Weights of a small transformer language model: LayerNorm before each block.
Each number is 50 + 12 x the weight over its row's rms, rounded and kept within 0 to 99. Layers, rows and columns count from 0. The size before them is the row's rms in percent of the matrix's.

# layer 5 MLP up, 768x192, rms 0.156, rows 0-108, columns 0-63
102:53 45 89 46 52 17 67 53 48 51 64 56 54 60 63 56 37 49 80 40 60 46 50 42 56 50 62 58 54 59 43 47 33 44 52 74 53 66 49 50 54 62 50 46 44 43 50 51 38 47 71 48 44 26 52 65 35 51 34 51 59 30 60 38
120:76 39 36 68 62 42 33 42 58 43 66 52 37 38 54 41 38 48 69 44 47 36 56 62 45 54 55 64 61 71 81 46 27 50 45 50 56 37 43 58 56 56 39 65 36 25 59 47 49 32 65 44 43 63 51 48 51 34 43 61 43 74 43 64
101:53 41 50 60 53 73 71 37 57 67 41 45 55 76 56 73 52 60 56 44 35 39 55 69 29 40 44 48 55 58 44 58 41 35 74 59 43 66 80 42 57 44 40 57 36 52 46 59 48 42 42 54 57 47 51 29 41 31 50 63 44 34 36 50
092:47 61 47 49 68 42 69 39 49 50 41 30 46 51 53 44 27 49 34 38 30 47 40 33 55 45 78 64 53 66 67 28 47 67 46 57 65 39 60 47 29 45 31 55 56 53 54 66 51 64 50 49 68 50 23 44 39 37 38 46 66 63 46 45
104:32 51 50 48 49 68 47 29 55 57 69 39 67 51 72 60 54 76 44 59 54 66 43 40 33 58 78 54 54 28 62 34 57 51 52 58 43 69 42 35 46 62 50 66 40 69 54 56 55 59 30 43 76 50 39 48 41 54 61 33 49 52 72 58
101:51 49 54 47 46 66 52 47 42 29 45 30 55 69 64 51 46 38 28 46 52 44 73 49 47 47 34 47 61 41 48 45 57 35 39 43 58 76 82 55 50 52 45 47 40 61 50 42 52 62 50 70 43 84 41 30 61 31 62 58 46 62 41 61
092:49 67 46 61 65 59 68 60 31 81 47 55 51 55 39 58 49 58 53 43 72 60 53 33 56 61 29 61 56 54 47 42 38 51 48 28 33 58 45 53 51 35 43 33 31 45 43 54 74 48 36 46 58 55 46 49 60 64 35 40 48 33 44 43
094:54 58 42 39 56 75 46 41 54 44 44 48 54 57 57 47 29 37 46 52 25 65 46 65 48 60 53 55 55 38 38 55 57 56 40 27 51 60 62 56 57 47 38 52 51 56 52 33 51 39 57 40 52 29 50 30 45 64 67 39 49 64 41 46
095:73 45 29 61 41 52 24 47 45 45 35 70 41 43 54 55 62 70 33 52 45 73 39 39 61 45 52 52 58 38 41 57 23 55 45 43 45 52 39 62 35 54 45 43 30 60 51 44 58 82 46 20 38 38 52 61 38 73 41 66 50 60 53 50
094:36 39 51 60 34 55 60 46 45 66 59 61 63 62 57 44 56 48 44 58 48 40 80 48 59 41 44 67 73 46 59 53 41 40 57 66 55 46 43 40 61 34 56 49 52 35 45 48 52 41 38 49 49 18 62 18 46 51 32 60 70 54 43 42
110:46 42 32 62 58 71 41 26 70 35 74 55 69 63 65 52 51 69 46 57 41 73 55 66 35 50 58 50 58 56 77 32 42 53 38 47 78 79 51 37 43 37 45 36 15 45 61 47 51 58 56 37 47 63 47 43 49 41 64 46 60 48 31 52
105:47 47 57 42 44 53 50 78 63 39 67 37 33 51 41 58 54 43 47 53 35 58 39 55 53 63 52 44 51 52 53 41 27 40 50 45 49 55 64 51 17 29 40 35 58 65 50 43 53 66 57 44 46 32 53 64 44 48 34 28 46 44 40 51
097:53 66 37 30 52 34 60 33 49 66 52 51 46 46 62 52 46 43 47 22 61 64 16 58 64 62 55 61 28 42 47 70 50 60 49 48 65 38 40 66 53 48 40 48 41 55 49 61 48 62 51 61 50 36 63 37 62 51 60 50 46 47 62 39
100:43 62 41 61 55 53 52 41 45 54 49 41 62 42 53 33 48 63 55 68 47 60 40 41 47 64 34 65 39 46 47 29 34 34 24 55 56 46 44 52 69 55 55 53 50 40 59 30 49 32 60 54 81 42 49 64 49 54 54 55 16 46 56 47
107:41 46 40 43 46 27 53 47 66 47 42 72 60 82 51 38 36 47 29 47 53 66 35 69 65 59 48 42 58 31 58 61 70 45 44 58 72 60 61 80 50 56 40 24 52 27 53 34 42 41 59 52 66 48 65 57 54 67 49 76 48 68 45 33
111:51 43 54 44 53 34 41 47 53 41 64 33 38 44 54 50 70 44 38 29 47 48 42 54 47 56 33 28 40 37 50 51 46 61 51 29 41 65 46 50 47 43 52 41 40 39 50 46 56 58 39 40 57 47 44 55 48 45 64 18 56 60 51 60
101:32 51 55 42 35 56 51 44 80 34 35 68 52 59 48 56 24 28 62 42 59 28 51 52 55 50 52 64 29 35 43 41 32 35 52 52 33 58 69 52 42 42 67 34 63 35 36 63 55 65 67 69 44 45 64 60 53 56 46 42 24 36 53 45
090:63 32 36 47 45 40 41 64 23 47 69 49 49 50 45 51 48 44 60 47 25 42 57 74 42 72 60 67 60 49 41 43 46 65 57 46 33 42 52 69 46 47 38 47 42 38 55 53 50 41 45 66 47 54 56 63 61 46 44 61 48 36 46 49
099:57 55 41 57 63 42 60 51 56 62 59 39 49 56 36 60 41 32 28 54 34 53 51 51 27 34 54 57 53 50 51 57 50 67 46 20 38 49 39 46 36 46 62 55 75 39 59 43 47 16 50 31 54 65 63 74 30 60 73 71 53 50 58 41
107:48 35 35 49 53 36 74 50 71 48 47 48 36 51 41 55 49 49 47 64 36 41 60 59 37 44 27 38 39 46 43 52 62 50 56 41 54 54 47 37 64 43 35 32 45 67 48 47 51 50 70 45 81 48 56 44 58 49 56 38 33 57 66 22
084:58 32 55 52 40 54 50 52 44 54 50 44 49 41 35 36 50 70 53 43 12 51 59 49 54 61 37 41 58 60 59 55 63 57 54 48 58 56 67 43 41 56 53 31 73 29 38 72 63 50 55 44 68 41 56 40 52 48 45 47 53 46 56 65
097:44 49 41 56 67 42 49 45 39 26 29 47 55 66 63 55 36 37 53 72 68 51 34 39 50 43 46 66 24 65 37 48 60 69 52 66 82 62 43 71 38 25 53 53 38 63 42 82 48 54 41 56 42 50 38 28 43 53 47 64 65 53 65 32
108:38 38 44 46 51 46 79 38 48 42 61 40 35 64 51 61 40 41 59 59 51 67 45 48 29 42 45 45 34 23 46 36 64 48 42 39 21 70 53 58 64 58 60 62 63 50 55 30 60 51 36 66 32 49 42 49 55 52 38 67 45 30 68 55
094:44 66 59 36 31 45 60 59 32 43 68 50 61 67 48 62 53 59 57 46 68 26 53 38 56 64 37 50 42 59 50 52 50 32 60 71 51 63 57 31 41 67 45 79 47 40 48 67 64 51 47 43 45 41 62 55 63 51 70 53 39 43 43 57
099:45 51 51 44 68 26 49 49 50 51 77 46 41 42 59 45 32 51 58 60 34 38 38 56 66 66 49 61 45 44 50 63 42 38 41 67 50 46 53 53 60 42 75 45 46 51 59 44 36 58 43 64 50 65 36 47 43 55 47 71 44 53 26 55
098:44 56 72 57 52 55 44 67 41 52 47 47 46 58 56 57 58 50 57 73 51 70 43 60 60 74 28 32 28 64 35 72 44 56 45 63 34 75 12 42 50 46 58 57 28 58 58 35 51 48 72 56 39 50 62 67 43 55 54 40 46 43 47 32
101:43 42 36 58 59 57 37 40 67 50 37 57 44 60 44 32 37 53 51 58 27 36 51 43 47 52 49 62 58 20 59 56 37 58 61 35 34 53 65 43 53 52 50 54 49 44 57 33 50 53 66 54 60 68 40 39 43 79 32 41 34 35 82 71
097:36 36 44 33 62 87 46 49 58 68 67 42 42 49 62 26 59 46 52 52 47 62 50 56 54 70 55 75 38 49 48 58 46 56 47 34 35 47 54 54 71 42 58 73 60 63 54 63 51 53 35 47 46 32 43 45 39 50 47 47 53 37 82 64
110:56 61 47 35 53 49 43 47 40 44 65 89 67 53 61 51 40 54 40 55 60 54 79 57 10 50 60 55 38 50 44 40 46 34 60 44 59 70 54 50 56 41 29 40 44 40 42 44 46 44 50 54 53 59 59 59 62 62 38 71 62 52 63 61
091:38 56 52 49 23 63 46 40 50 46 58 62 49 46 55 68 44 48 50 59 58 47 52 50 59 49 63 38 66 62 49 34 27 37 61 58 62 57 20 55 70 53 80 32 50 43 63 50 52 34 48 45 51 54 42 40 27 47 42 35 61 57 53 38
098:63 25 62 38 49 49 46 47 55 43 40 62 30 40 39 56 60 39 58 69 45 51 41 47 46 68 44 81 51 39 53 46 62 38 64 78 63 27 27 45 35 38 69 42 40 63 52 51 44 46 61 39 52 49 49 37 40 29 40 58 64 57 20 52
088:61 50 45 43 10 28 63 49 46 61 40 52 39 50 39 77 62 35 36 61 48 47 52 39 55 61 48 43 65 54 53 45 38 48 41 39 44 83 34 56 31 51 56 24 41 36 34 42 86 46 33 41 68 60 41 49 50 50 54 56 33 51 72 59
108:30 40 52 59 62 17 53 25 35 67 66 44 56 49 46 44 46 28 39 51 47 45 46 47 70 53 59 41 44 51 72 53 39 53 60 46 53 72 51 34 55 32 57 56 49 22 38 37 45 30 45 32 61 60 34 49 28 64 68 29 49 45 44 73
106:38 45 66 51 51 48 55 53 35 35 25 33 46 59 44 53 63 55 28 60 60 64 43 62 45 70 43 26 51 37 51 35 54 62 57 39 48 57 37 51 46 67 53 44 33 50 58 33 38 50 63 63 57 46 53 46 37 72 48 60 42 62 67 39
102:47 48 58 47 41 47 53 45 62 66 66 63 51 41 26 50 36 63 39 60 36 28 49 52 52 59 46 49 59 27 43 67 45 40 44 31 66 44 51 48 54 71 38 26 35 65 65 38 80 46 54 53 31 62 71 51 70 56 44 59 51 54 44 47
092:41 39 54 47 64 50 54 43 49 40 48 47 50 54 32 42 56 52 57 47 47 66 36 31 40 56 59 40 53 45 71 54 56 88 69 28 35 65 47 33 53 68 47 43 48 17 46 26 41 31 49 51 45 75 49 45 39 59 41 58 38 49 43 24
090:40 44 63 69 47 49 44 56 47 41 63 69 24 63 38 41 42 44 56 46 54 67 53 48 74 60 52 35 49 38 50 49 66 32 67 60 33 65 61 38 70 62 65 38 29 61 50 61 42 47 36 38 27 61 65 38 40 37 56 61 34 60 55 45
096:43 53 45 56 67 61 46 53 62 68 45 48 67 49 56 37 49 52 24 55 38 30 42 49 38 66 70 44 70 59 62 55 59 43 65 58 59 66 42 41 42 48 42 56 46 69 65 53 32 47 32 33 62 36 58 36 51 38 66 74 66 63 55 40
101:34 54 54 64 68 51 20 53 36 38 54 48 50 61 52 52 48 57 51 54 50 54 44 55 66 42 55 50 57 48 37 50 42 49 69 38 27 56 48 50 52 40 35 39 72 46 51 99 51 41 27 46 43 58 45 30 41 69 50 52 35 25 40 37
097:73 51 41 39 45 50 47 50 51 75 39 48 38 51 54 48 37 77 73 59 64 54 61 63 45 72 40 61 64 57 46 34 60 47 61 43 59 68 15 35 41 39 53 40 36 32 49 50 45 58 42 50 31 47 78 46 75 53 55 36 23 56 22 71
104:41 70 42 40 45 56 30 39 45 55 46 56 49 51 53 48 58 33 46 75 20 48 41 66 54 52 76 63 38 44 52 48 45 63 49 60 45 48 27 54 55 60 27 34 43 55 43 46 62 33 57 59 56 56 51 28 50 28 60 49 61 62 57 58
088:59 35 53 80 60 73 59 63 59 50 56 46 42 69 47 36 39 53 56 51 67 60 47 58 43 73 53 47 62 63 70 28 31 61 38 32 26 50 53 51 46 55 36 53 56 55 56 50 43 35 49 81 43 45 56 82 35 59 61 42 48 27 49 49
104:49 72 58 33 59 57 48 60 36 41 57 59 52 47 70 55 44 43 34 27 47 61 35 45 30 44 32 65 25 46 70 37 68 37 47 55 30 58 59 53 53 53 64 54 57 33 48 45 44 60 45 49 44 58 53 59 56 59 56 67 49 38 51 51
101:56 63 40 43 49 44 60 67 63 44 52 41 54 44 30 55 59 53 39 54 42 70 46 43 76 55 58 24 51 53 51 66 33 74 35 52 65 54 70 80 44 46 70 37 47 51 57 42 41 65 43 62 49 74 48 57 48 43 56 46 66 61 45 23
105:65 59 44 57 42 62 47 56 59 70 43 41 45 78 43 46 29 59 47 46 44 45 29 51 29 40 55 49 59 51 40 47 76 57 42 43 48 40 49 51 44 27 47 46 58 62 36 55 37 41 49 34 42 48 46 45 68 61 68 57 47 50 32 41
101:57 32 24 47 63 35 39 47 62 88 67 30 56 37 79 75 56 66 55 53 63 51 23 50 41 51 24 41 66 23 67 41 70 45 55 47 55 59 71 56 46 33 46 50 59 63 53 56 39 46 56 42 50 47 57 50 56 65 50 60 77 57 77 40
099:64 52 51 37 40 63 59 39 33 36 37 41 40 35 59 52 53 68 47 55 17 31 40 47 74 56 68 44 47 31 71 59 53 62 55 48 56 60 57 68 50 50 50 45 45 68 38 44 40 64 42 36 51 42 37 50 60 47 58 42 38 30 42 59
093:68 74 37 36 42 43 33 70 55 68 38 48 57 55 55 47 30 55 51 62 57 34 65 53 59 53 63 56 60 68 51 47 50 40 34 49 40 33 38 74 64 52 28 21 34 53 34 52 42 78 63 44 42 33 44 62 24 31 41 79 62 47 40 51
102:43 68 65 49 50 55 58 69 38 56 79 22 31 50 45 47 63 62 75 44 50 46 47 35 60 42 52 52 35 49 43 42 73 62 75 88 50 69 60 36 54 55 72 46 42 55 54 32 59 66 52 61 49 44 28 53 43 58 60 58 67 49 67 64
114:35 61 49 48 42 63 44 52 41 52 73 44 51 43 27 48 42 49 46 52 66 47 41 54 44 66 30 52 54 33 58 24 45 37 50 54 26 34 68 54 50 52 41 43 26 32 29 47 46 45 44 33 33 47 43 58 42 51 56 47 55 59 52 60
094:61 67 61 66 68 64 71 29 33 58 57 49 49 44 65 62 47 57 50 40 44 40 46 61 35 36 62 52 53 39 52 42 56 46 39 35 42 28 78 57 45 41 51 55 55 27 65 66 32 44 39 60 58 40 45 60 34 57 61 47 42 51 67 48
108:33 46 48 41 61 31 58 58 40 62 71 62 55 54 49 78 54 46 49 61 44 35 43 43 51 55 59 64 54 42 49 50 84 47 35 51 44 52 57 44 52 61 38 35 67 45 66 51 31 51 55 60 71 49 47 53 51 61 60 58 79 61 40 38
089:30 19 48 51 42 55 33 44 46 48 67 35 56 67 66 44 40 38 53 44 27 35 44 43 43 68 45 69 61 63 55 44 58 44 43 52 39 39 60 64 49 51 59 64 49 41 49 41 41 55 38 54 64 44 61 41 78 64 55 63 64 52 35 45
111:31 47 33 52 59 32 49 41 46 35 34 50 33 79 63 67 48 45 37 55 40 53 49 45 46 59 95 66 61 25 63 37 42 25 58 40 49 57 68 53 46 40 64 30 49 55 34 46 39 69 45 57 48 57 57 42 49 23 62 49 63 76 58 42
102:44 66 34 34 56 36 53 45 61 53 29 61 55 27 33 66 46 62 61 66 40 53 37 58 55 53 50 72 36 31 65 38 45 65 48 36 22 18 52 41 70 55 25 53 44 62 48 51 41 76 65 35 62 72 61 36 64 63 48 67 60 53 70 60
103:40 57 41 45 38 55 40 50 58 35 64 62 54 32 41 27 45 47 41 61 51 52 50 63 55 56 60 47 60 46 46 41 45 58 64 40 40 39 53 63 61 52 46 10 46 65 48 64 49 70 37 56 54 51 66 62 67 68 44 47 64 53 61 60
103:57 38 47 73 34 49 64 45 51 44 43 44 48 47 68 57 52 49 57 54 35 37 27 24 40 60 62 51 54 40 73 66 49 74 38 32 52 57 51 44 43 58 39 42 53 37 58 42 38 54 55 71 31 35 60 35 38 45 28 39 52 69 40 60
104:51 40 46 54 44 42 63 78 34 41 67 47 57 78 51 46 48 44 54 58 45 44 44 60 55 54 26 56 55 67 53 65 55 48 34 54 70 64 31 31 58 23 48 30 49 54 66 49 46 22 34 42 54 43 48 42 39 52 56 37 47 27 27 40
103:45 56 45 30 68 42 33 41 50 55 61 45 56 43 50 39 56 54 47 50 50 62 47 37 43 71 58 61 43 65 54 56 58 51 51 45 50 61 30 45 67 62 48 72 61 52 53 39 57 34 49 36 45 35 66 47 68 59 41 36 58 36 47 47
105:31 48 47 40 59 27 56 55 32 61 53 26 85 52 48 49 49 65 65 52 61 72 33 27 71 74 56 58 57 52 65 73 54 63 55 29 43 47 53 33 61 47 51 43 66 46 49 51 45 51 58 52 30 63 38 48 43 58 75 66 66 33 69 52
090:45 42 78 33 51 20 52 63 40 38 50 38 42 44 50 77 63 38 34 38 50 36 50 50 68 44 57 37 49 45 42 52 57 44 49 47 65 44 50 48 36 46 46 45 54 31 71 61 55 48 64 34 53 54 55 62 52 55 43 27 59 31 61 49
096:42 73 68 62 30 48 62 69 55 52 59 40 41 59 58 45 62 27 45 46 43 49 39 50 36 53 57 71 67 59 58 28 48 54 35 46 37 30 37 42 40 26 70 51 66 53 54 30 45 36 53 49 56 53 37 37 38 18 45 39 57 32 50 42
105:58 54 51 48 67 69 35 43 66 48 50 28 47 52 35 49 54 53 32 54 50 53 84 33 67 55 54 70 62 67 60 51 49 74 59 50 76 50 59 45 36 38 52 56 46 50 70 55 48 49 55 55 53 39 51 73 33 35 39 70 75 62 49 73
118:52 37 57 40 60 40 51 40 54 42 64 51 54 41 47 50 55 31 53 65 47 69 64 57 37 58 84 78 28 46 71 62 51 43 47 49 49 49 28 45 52 60 46 41 56 34 37 40 51 29 34 63 57 63 64 36 59 25 73 59 57 65 44 62
096:52 91 37 37 58 32 50 57 36 45 67 55 40 62 38 55 35 38 40 56 59 40 59 50 19 50 71 58 45 42 48 46 20 36 37 65 56 54 59 42 50 45 28 32 66 63 42 55 52 56 60 57 54 54 62 48 40 48 57 58 74 67 53 68
103:47 55 55 56 43 42 51 48 28 71 72 30 35 55 64 57 54 52 49 63 49 51 42 47 27 39 33 65 49 62 42 44 43 53 53 56 32 38 45 67 68 43 60 47 38 65 51 65 39 46 48 42 56 50 38 47 43 68 57 54 63 65 36 66
098:67 47 27 42 59 58 58 37 36 75 37 51 64 39 26 53 62 54 44 63 21 59 30 62 53 42 54 66 47 54 64 44 49 55 54 49 42 38 74 24 69 41 40 50 31 50 45 60 52 57 73 45 72 52 57 46 60 69 59 60 40 41 60 54
104:30 57 57 66 58 42 49 35 58 46 38 55 37 36 52 46 41 70 46 48 38 71 48 61 50 74 48 47 45 56 49 41 38 61 72 60 47 61 66 43 51 43 47 31 43 33 34 41 56 56 43 56 53 26 65 39 75 43 46 61 44 46 53 43
099:55 45 45 56 20 72 66 58 41 35 38 34 51 48 55 74 26 54 64 49 52 63 44 45 48 51 48 58 44 55 57 30 50 56 44 51 64 49 50 51 27 45 40 62 51 63 37 34 43 49 46 53 47 58 46 45 56 66 59 46 41 48 54 46
095:33 84 55 52 52 47 57 63 44 40 74 44 35 42 45 88 64 43 47 47 64 49 69 47 34 66 67 34 37 40 61 77 51 66 47 53 56 43 43 50 52 47 45 60 32 67 52 32 59 46 36 55 64 34 72 49 44 49 32 62 58 62 56 52
101:40 58 57 52 16 63 49 43 56 55 60 50 57 60 41 79 68 48 44 65 73 33 59 54 59 53 35 78 51 44 54 55 49 46 49 34 44 66 45 52 47 51 47 43 50 67 44 58 48 52 40 55 62 47 39 59 61 54 36 46 30 55 55 40
096:57 51 25 43 48 50 45 41 67 50 45 69 60 59 64 60 34 18 40 60 54 42 44 52 52 44 62 40 58 50 52 63 60 52 34 46 49 51 27 81 59 54 58 45 57 54 56 49 56 36 44 44 53 30 49 54 54 50 45 58 66 56 52 46
099:52 42 31 51 52 36 08 35 49 65 53 41 53 57 46 45 66 61 26 64 52 52 46 48 63 57 32 57 58 56 44 37 29 36 50 53 55 43 28 54 73 48 59 30 38 62 32 62 77 69 45 66 56 61 61 44 53 40 70 74 47 47 32 41
097:48 53 36 47 59 36 75 64 71 57 52 54 45 53 53 45 54 53 52 47 51 63 45 65 38 61 57 46 50 37 38 48 27 30 38 50 38 54 29 37 48 47 47 45 52 51 69 55 48 54 59 58 53 58 61 51 59 42 55 58 25 46 55 37
098:59 55 60 60 63 43 35 52 76 61 71 47 35 59 54 50 47 75 68 49 41 50 41 42 54 40 53 54 58 60 51 71 39 33 43 47 42 47 49 42 77 72 45 40 42 29 54 31 60 40 81 56 57 63 50 64 43 45 57 32 47 43 34 63
094:42 60 63 44 53 39 54 52 33 53 74 51 34 58 51 50 45 63 48 70 52 54 59 40 42 54 58 52 78 45 54 50 28 26 55 43 46 65 48 45 52 32 55 36 51 69 45 51 44 32 38 69 45 53 57 53 58 42 61 33 49 40 66 56
103:56 38 55 76 53 51 54 50 62 33 21 60 43 67 52 70 45 52 38 36 38 56 32 41 64 37 40 53 54 52 51 58 55 31 48 58 73 57 36 66 63 47 64 60 32 64 52 47 53 62 61 46 37 36 64 57 48 46 59 63 37 52 55 50
106:53 43 51 72 41 35 67 50 61 25 49 37 46 58 47 42 59 63 50 55 66 61 35 32 37 50 52 55 41 22 65 50 39 56 47 17 54 62 29 72 22 32 41 45 39 40 34 59 36 52 53 49 62 41 48 57 59 37 47 55 42 72 62 57
101:23 69 36 56 59 39 63 47 54 43 66 37 53 47 62 28 65 61 49 42 55 22 60 63 49 50 63 61 67 55 54 61 39 77 56 68 78 52 40 70 84 74 40 58 62 49 44 59 44 36 49 47 48 49 46 42 43 38 47 54 61 40 35 56
091:47 32 41 30 59 67 59 26 50 49 49 55 50 35 53 54 45 33 57 45 37 62 54 43 36 57 54 46 65 68 36 47 59 43 60 67 52 48 57 41 61 45 54 56 23 63 41 61 58 65 57 23 24 24 79 54 52 67 37 51 49 47 31 47
106:51 61 45 35 63 39 29 32 46 62 62 36 71 58 41 39 55 52 35 65 42 45 52 38 60 53 46 68 48 54 57 57 37 47 44 75 48 44 50 51 47 61 45 47 38 46 51 45 41 71 59 56 68 32 57 60 43 61 59 62 49 50 45 61
102:41 38 56 19 61 54 41 57 30 45 72 54 45 50 55 46 51 44 47 66 70 55 68 44 43 44 57 45 46 54 52 55 52 57 33 66 45 75 51 35 60 45 51 48 31 53 57 57 30 47 41 67 71 47 64 46 45 36 48 47 45 56 46 63
098:33 51 62 36 66 64 45 36 46 60 27 70 60 64 52 54 43 60 50 60 45 53 63 39 50 53 50 63 43 38 56 67 38 27 55 45 52 48 46 38 40 49 63 37 44 41 44 58 41 54 41 32 41 41 65 41 47 52 43 51 45 38 49 70
103:50 50 50 20 34 60 50 54 53 31 56 33 45 57 53 48 47 67 42 50 46 46 53 33 59 50 29 38 56 60 68 51 70 64 65 49 64 62 38 41 50 51 00 70 51 50 50 47 41 52 82 57 67 51 56 58 51 39 50 52 66 72 45 54
100:47 59 60 58 78 57 50 34 67 46 54 54 34 45 34 55 25 49 61 43 35 28 58 51 31 41 29 40 38 42 54 52 63 59 59 40 62 40 44 46 57 40 57 31 47 43 34 47 50 30 35 58 75 65 48 72 54 56 64 56 55 73 42 61
101:49 54 60 42 45 48 49 49 58 36 46 42 42 46 53 83 42 52 49 56 61 39 47 16 55 54 40 72 56 44 72 45 38 33 37 41 70 39 49 62 37 58 49 47 41 58 35 49 65 44 47 72 40 47 62 50 34 35 49 57 54 76 42 36
081:52 51 48 76 56 54 36 42 37 48 46 54 50 50 25 37 43 42 51 36 40 60 41 38 25 62 61 49 33 35 68 56 76 62 38 39 51 73 51 39 50 60 33 60 41 49 37 51 48 40 73 53 26 41 63 52 63 32 63 75 45 49 50 45
096:63 40 32 38 54 62 57 38 47 49 44 41 54 42 40 35 37 62 42 62 45 76 53 47 39 57 58 45 47 55 56 41 64 63 56 51 42 60 50 42 58 31 42 19 44 58 45 40 41 26 30 59 46 33 40 60 40 49 63 42 44 49 31 51
098:31 56 41 57 71 36 45 75 71 53 47 66 46 41 63 38 32 55 36 38 42 49 41 50 49 34 39 55 46 56 67 72 40 50 49 65 61 26 54 42 79 36 50 40 52 44 34 38 44 43 38 46 37 31 47 41 45 45 51 44 52 45 68 59
088:34 51 41 32 50 48 35 50 63 44 47 32 75 51 49 35 48 27 47 54 61 53 42 54 69 47 35 61 55 38 48 50 53 52 25 30 46 42 42 55 65 73 63 36 53 69 54 63 34 49 41 52 48 42 53 67 50 38 21 49 67 35 45 30
093:66 38 40 62 61 54 52 50 38 57 60 51 54 81 42 51 64 68 48 43 64 51 48 40 39 53 51 47 58 48 61 57 48 61 49 54 33 40 36 66 42 44 49 65 38 46 52 52 61 61 36 45 37 37 47 45 47 41 41 25 41 52 35 23
101:39 49 44 47 68 45 50 33 56 69 54 41 44 51 55 68 52 44 58 35 63 43 40 53 41 66 50 38 43 56 60 59 52 49 49 39 53 44 41 40 54 32 46 39 60 69 39 54 51 27 54 71 69 64 45 31 57 59 33 16 40 38 22 50
096:39 40 62 57 53 45 40 58 52 38 63 54 42 43 46 46 44 31 47 62 66 49 34 55 52 63 82 51 47 51 64 39 43 58 41 53 37 55 58 44 48 73 52 45 62 52 40 43 33 59 54 31 44 34 50 69 31 41 69 39 70 38 66 56
108:60 49 28 57 65 74 55 69 52 55 41 49 43 62 47 58 43 57 47 59 36 56 31 37 49 58 54 55 33 47 63 60 57 68 67 57 39 59 51 35 58 47 41 49 68 35 30 53 41 29 54 38 60 81 37 43 55 50 33 69 65 60 63 63
110:51 50 54 53 51 56 40 41 59 45 50 33 60 46 45 34 46 41 53 66 52 59 70 73 47 52 48 63 61 58 50 43 61 47 35 41 48 40 49 69 60 44 63 65 28 44 43 76 47 37 32 54 61 33 58 31 56 58 42 30 39 60 49 43
092:52 61 41 34 53 41 55 51 63 36 45 51 37 61 62 55 67 31 54 38 58 52 33 51 39 50 32 69 48 69 45 51 57 57 39 40 39 56 60 38 41 58 57 40 40 63 71 64 47 43 47 39 54 45 71 41 64 57 63 51 85 72 29 36
109:46 56 40 59 58 46 46 57 50 32 63 36 43 36 61 59 45 51 37 56 41 27 55 56 51 39 54 54 47 58 43 36 57 42 63 73 61 72 38 59 54 57 72 41 48 54 35 45 51 37 48 58 46 47 41 46 55 42 74 38 66 51 43 74
092:55 53 74 68 59 39 55 36 49 51 59 43 46 60 46 32 71 56 60 32 38 58 50 48 49 46 57 58 52 44 35 41 56 49 48 56 41 39 53 41 61 78 52 60 32 47 59 59 50 78 51 45 42 58 33 50 42 61 45 37 37 65 35 51
091:62 46 71 57 38 51 26 65 51 32 43 40 51 48 44 25 56 50 46 59 37 70 56 55 39 57 62 37 36 24 64 49 34 46 52 45 74 64 52 36 22 41 35 55 41 74 29 63 53 69 63 66 51 54 49 39 23 41 45 53 54 58 55 49
098:60 61 63 37 59 53 63 42 61 42 69 51 65 67 48 67 48 47 69 55 40 58 45 64 67 73 26 53 55 39 46 33 54 58 49 45 44 33 42 46 34 45 52 47 43 68 60 43 48 75 42 32 59 45 78 41 68 54 36 73 47 51 37 65
101:56 47 44 59 34 30 72 46 63 65 75 55 54 62 39 77 63 57 49 42 45 51 57 45 51 68 65 37 72 47 60 60 72 50 53 16 74 31 54 36 33 52 63 48 43 40 45 42 51 66 55 72 45 49 63 67 27 56 73 57 50 73 61 40
091:29 38 17 74 73 63 48 57 57 57 35 45 41 40 36 55 36 50 51 85 29 56 43 38 60 47 59 59 58 39 39 43 59 21 47 49 35 18 30 41 51 49 53 46 62 52 71 61 64 48 68 88 20 56 49 57 45 53 67 41 61 72 39 47
097:55 41 55 39 57 44 59 64 36 33 56 52 43 55 50 56 55 68 65 59 53 52 63 55 51 55 45 45 48 31 39 64 50 60 29 46 66 72 60 60 47 70 54 41 38 28 32 37 67 99 43 36 45 43 67 57 34 54 38 64 52 60 45 41
103:49 47 61 48 40 65 69 14 50 41 59 53 60 67 43 53 55 47 62 49 43 57 47 59 52 56 44 70 57 53 60 26 56 55 61 64 31 73 45 63 49 30 34 50 42 45 59 56 51 42 38 59 43 66 55 41 48 53 63 45 41 45 48 29
106:46 50 49 43 47 36 48 56 34 36 56 39 49 44 74 36 45 63 64 58 49 50 79 46 51 53 59 42 53 33 75 31 56 32 34 51 48 75 64 62 34 79 90 42 70 51 55 55 46 41 61 62 52 44 58 66 44 54 32 61 29 57 46 60
100:53 39 46 46 38 64 47 29 29 60 73 49 68 27 75 29 57 65 51 50 52 53 51 60 46 66 53 45 70 48 55 54 41 64 45 43 53 72 51 58 59 59 60 23 27 64 65 81 64 61 37 58 29 46 43 54 44 33 67 49 28 60 42 24
098:57 62 55 34 46 64 55 47 47 28 39 49 42 48 46 52 63 54 51 59 36 57 35 54 55 62 65 46 35 38 48 67 50 60 73 64 35 56 25 57 39 75 69 51 30 37 45 54 48 46 55 42 17 45 42 41 46 39 57 69 60 34 67 55
097:44 58 69 51 63 68 73 40 53 56 49 54 48 34 35 55 34 48 37 66 52 63 59 55 45 53 83 64 59 45 58 35 40 36 70 52 55 58 38 64 49 67 46 65 43 43 49 48 68 63 33 44 51 46 69 70 34 37 59 46 57 48 67 47
104:36 70 46 50 47 48 55 35 35 38 51 57 58 62 50 59 67 54 48 53 67 42 37 51 36 51 40 53 57 49 43 67 38 55 43 73 44 74 47 52 44 68 45 54 48 35 52 49 32 53 60 62 55 42 63 56 60 32 47 64 53 59 72 42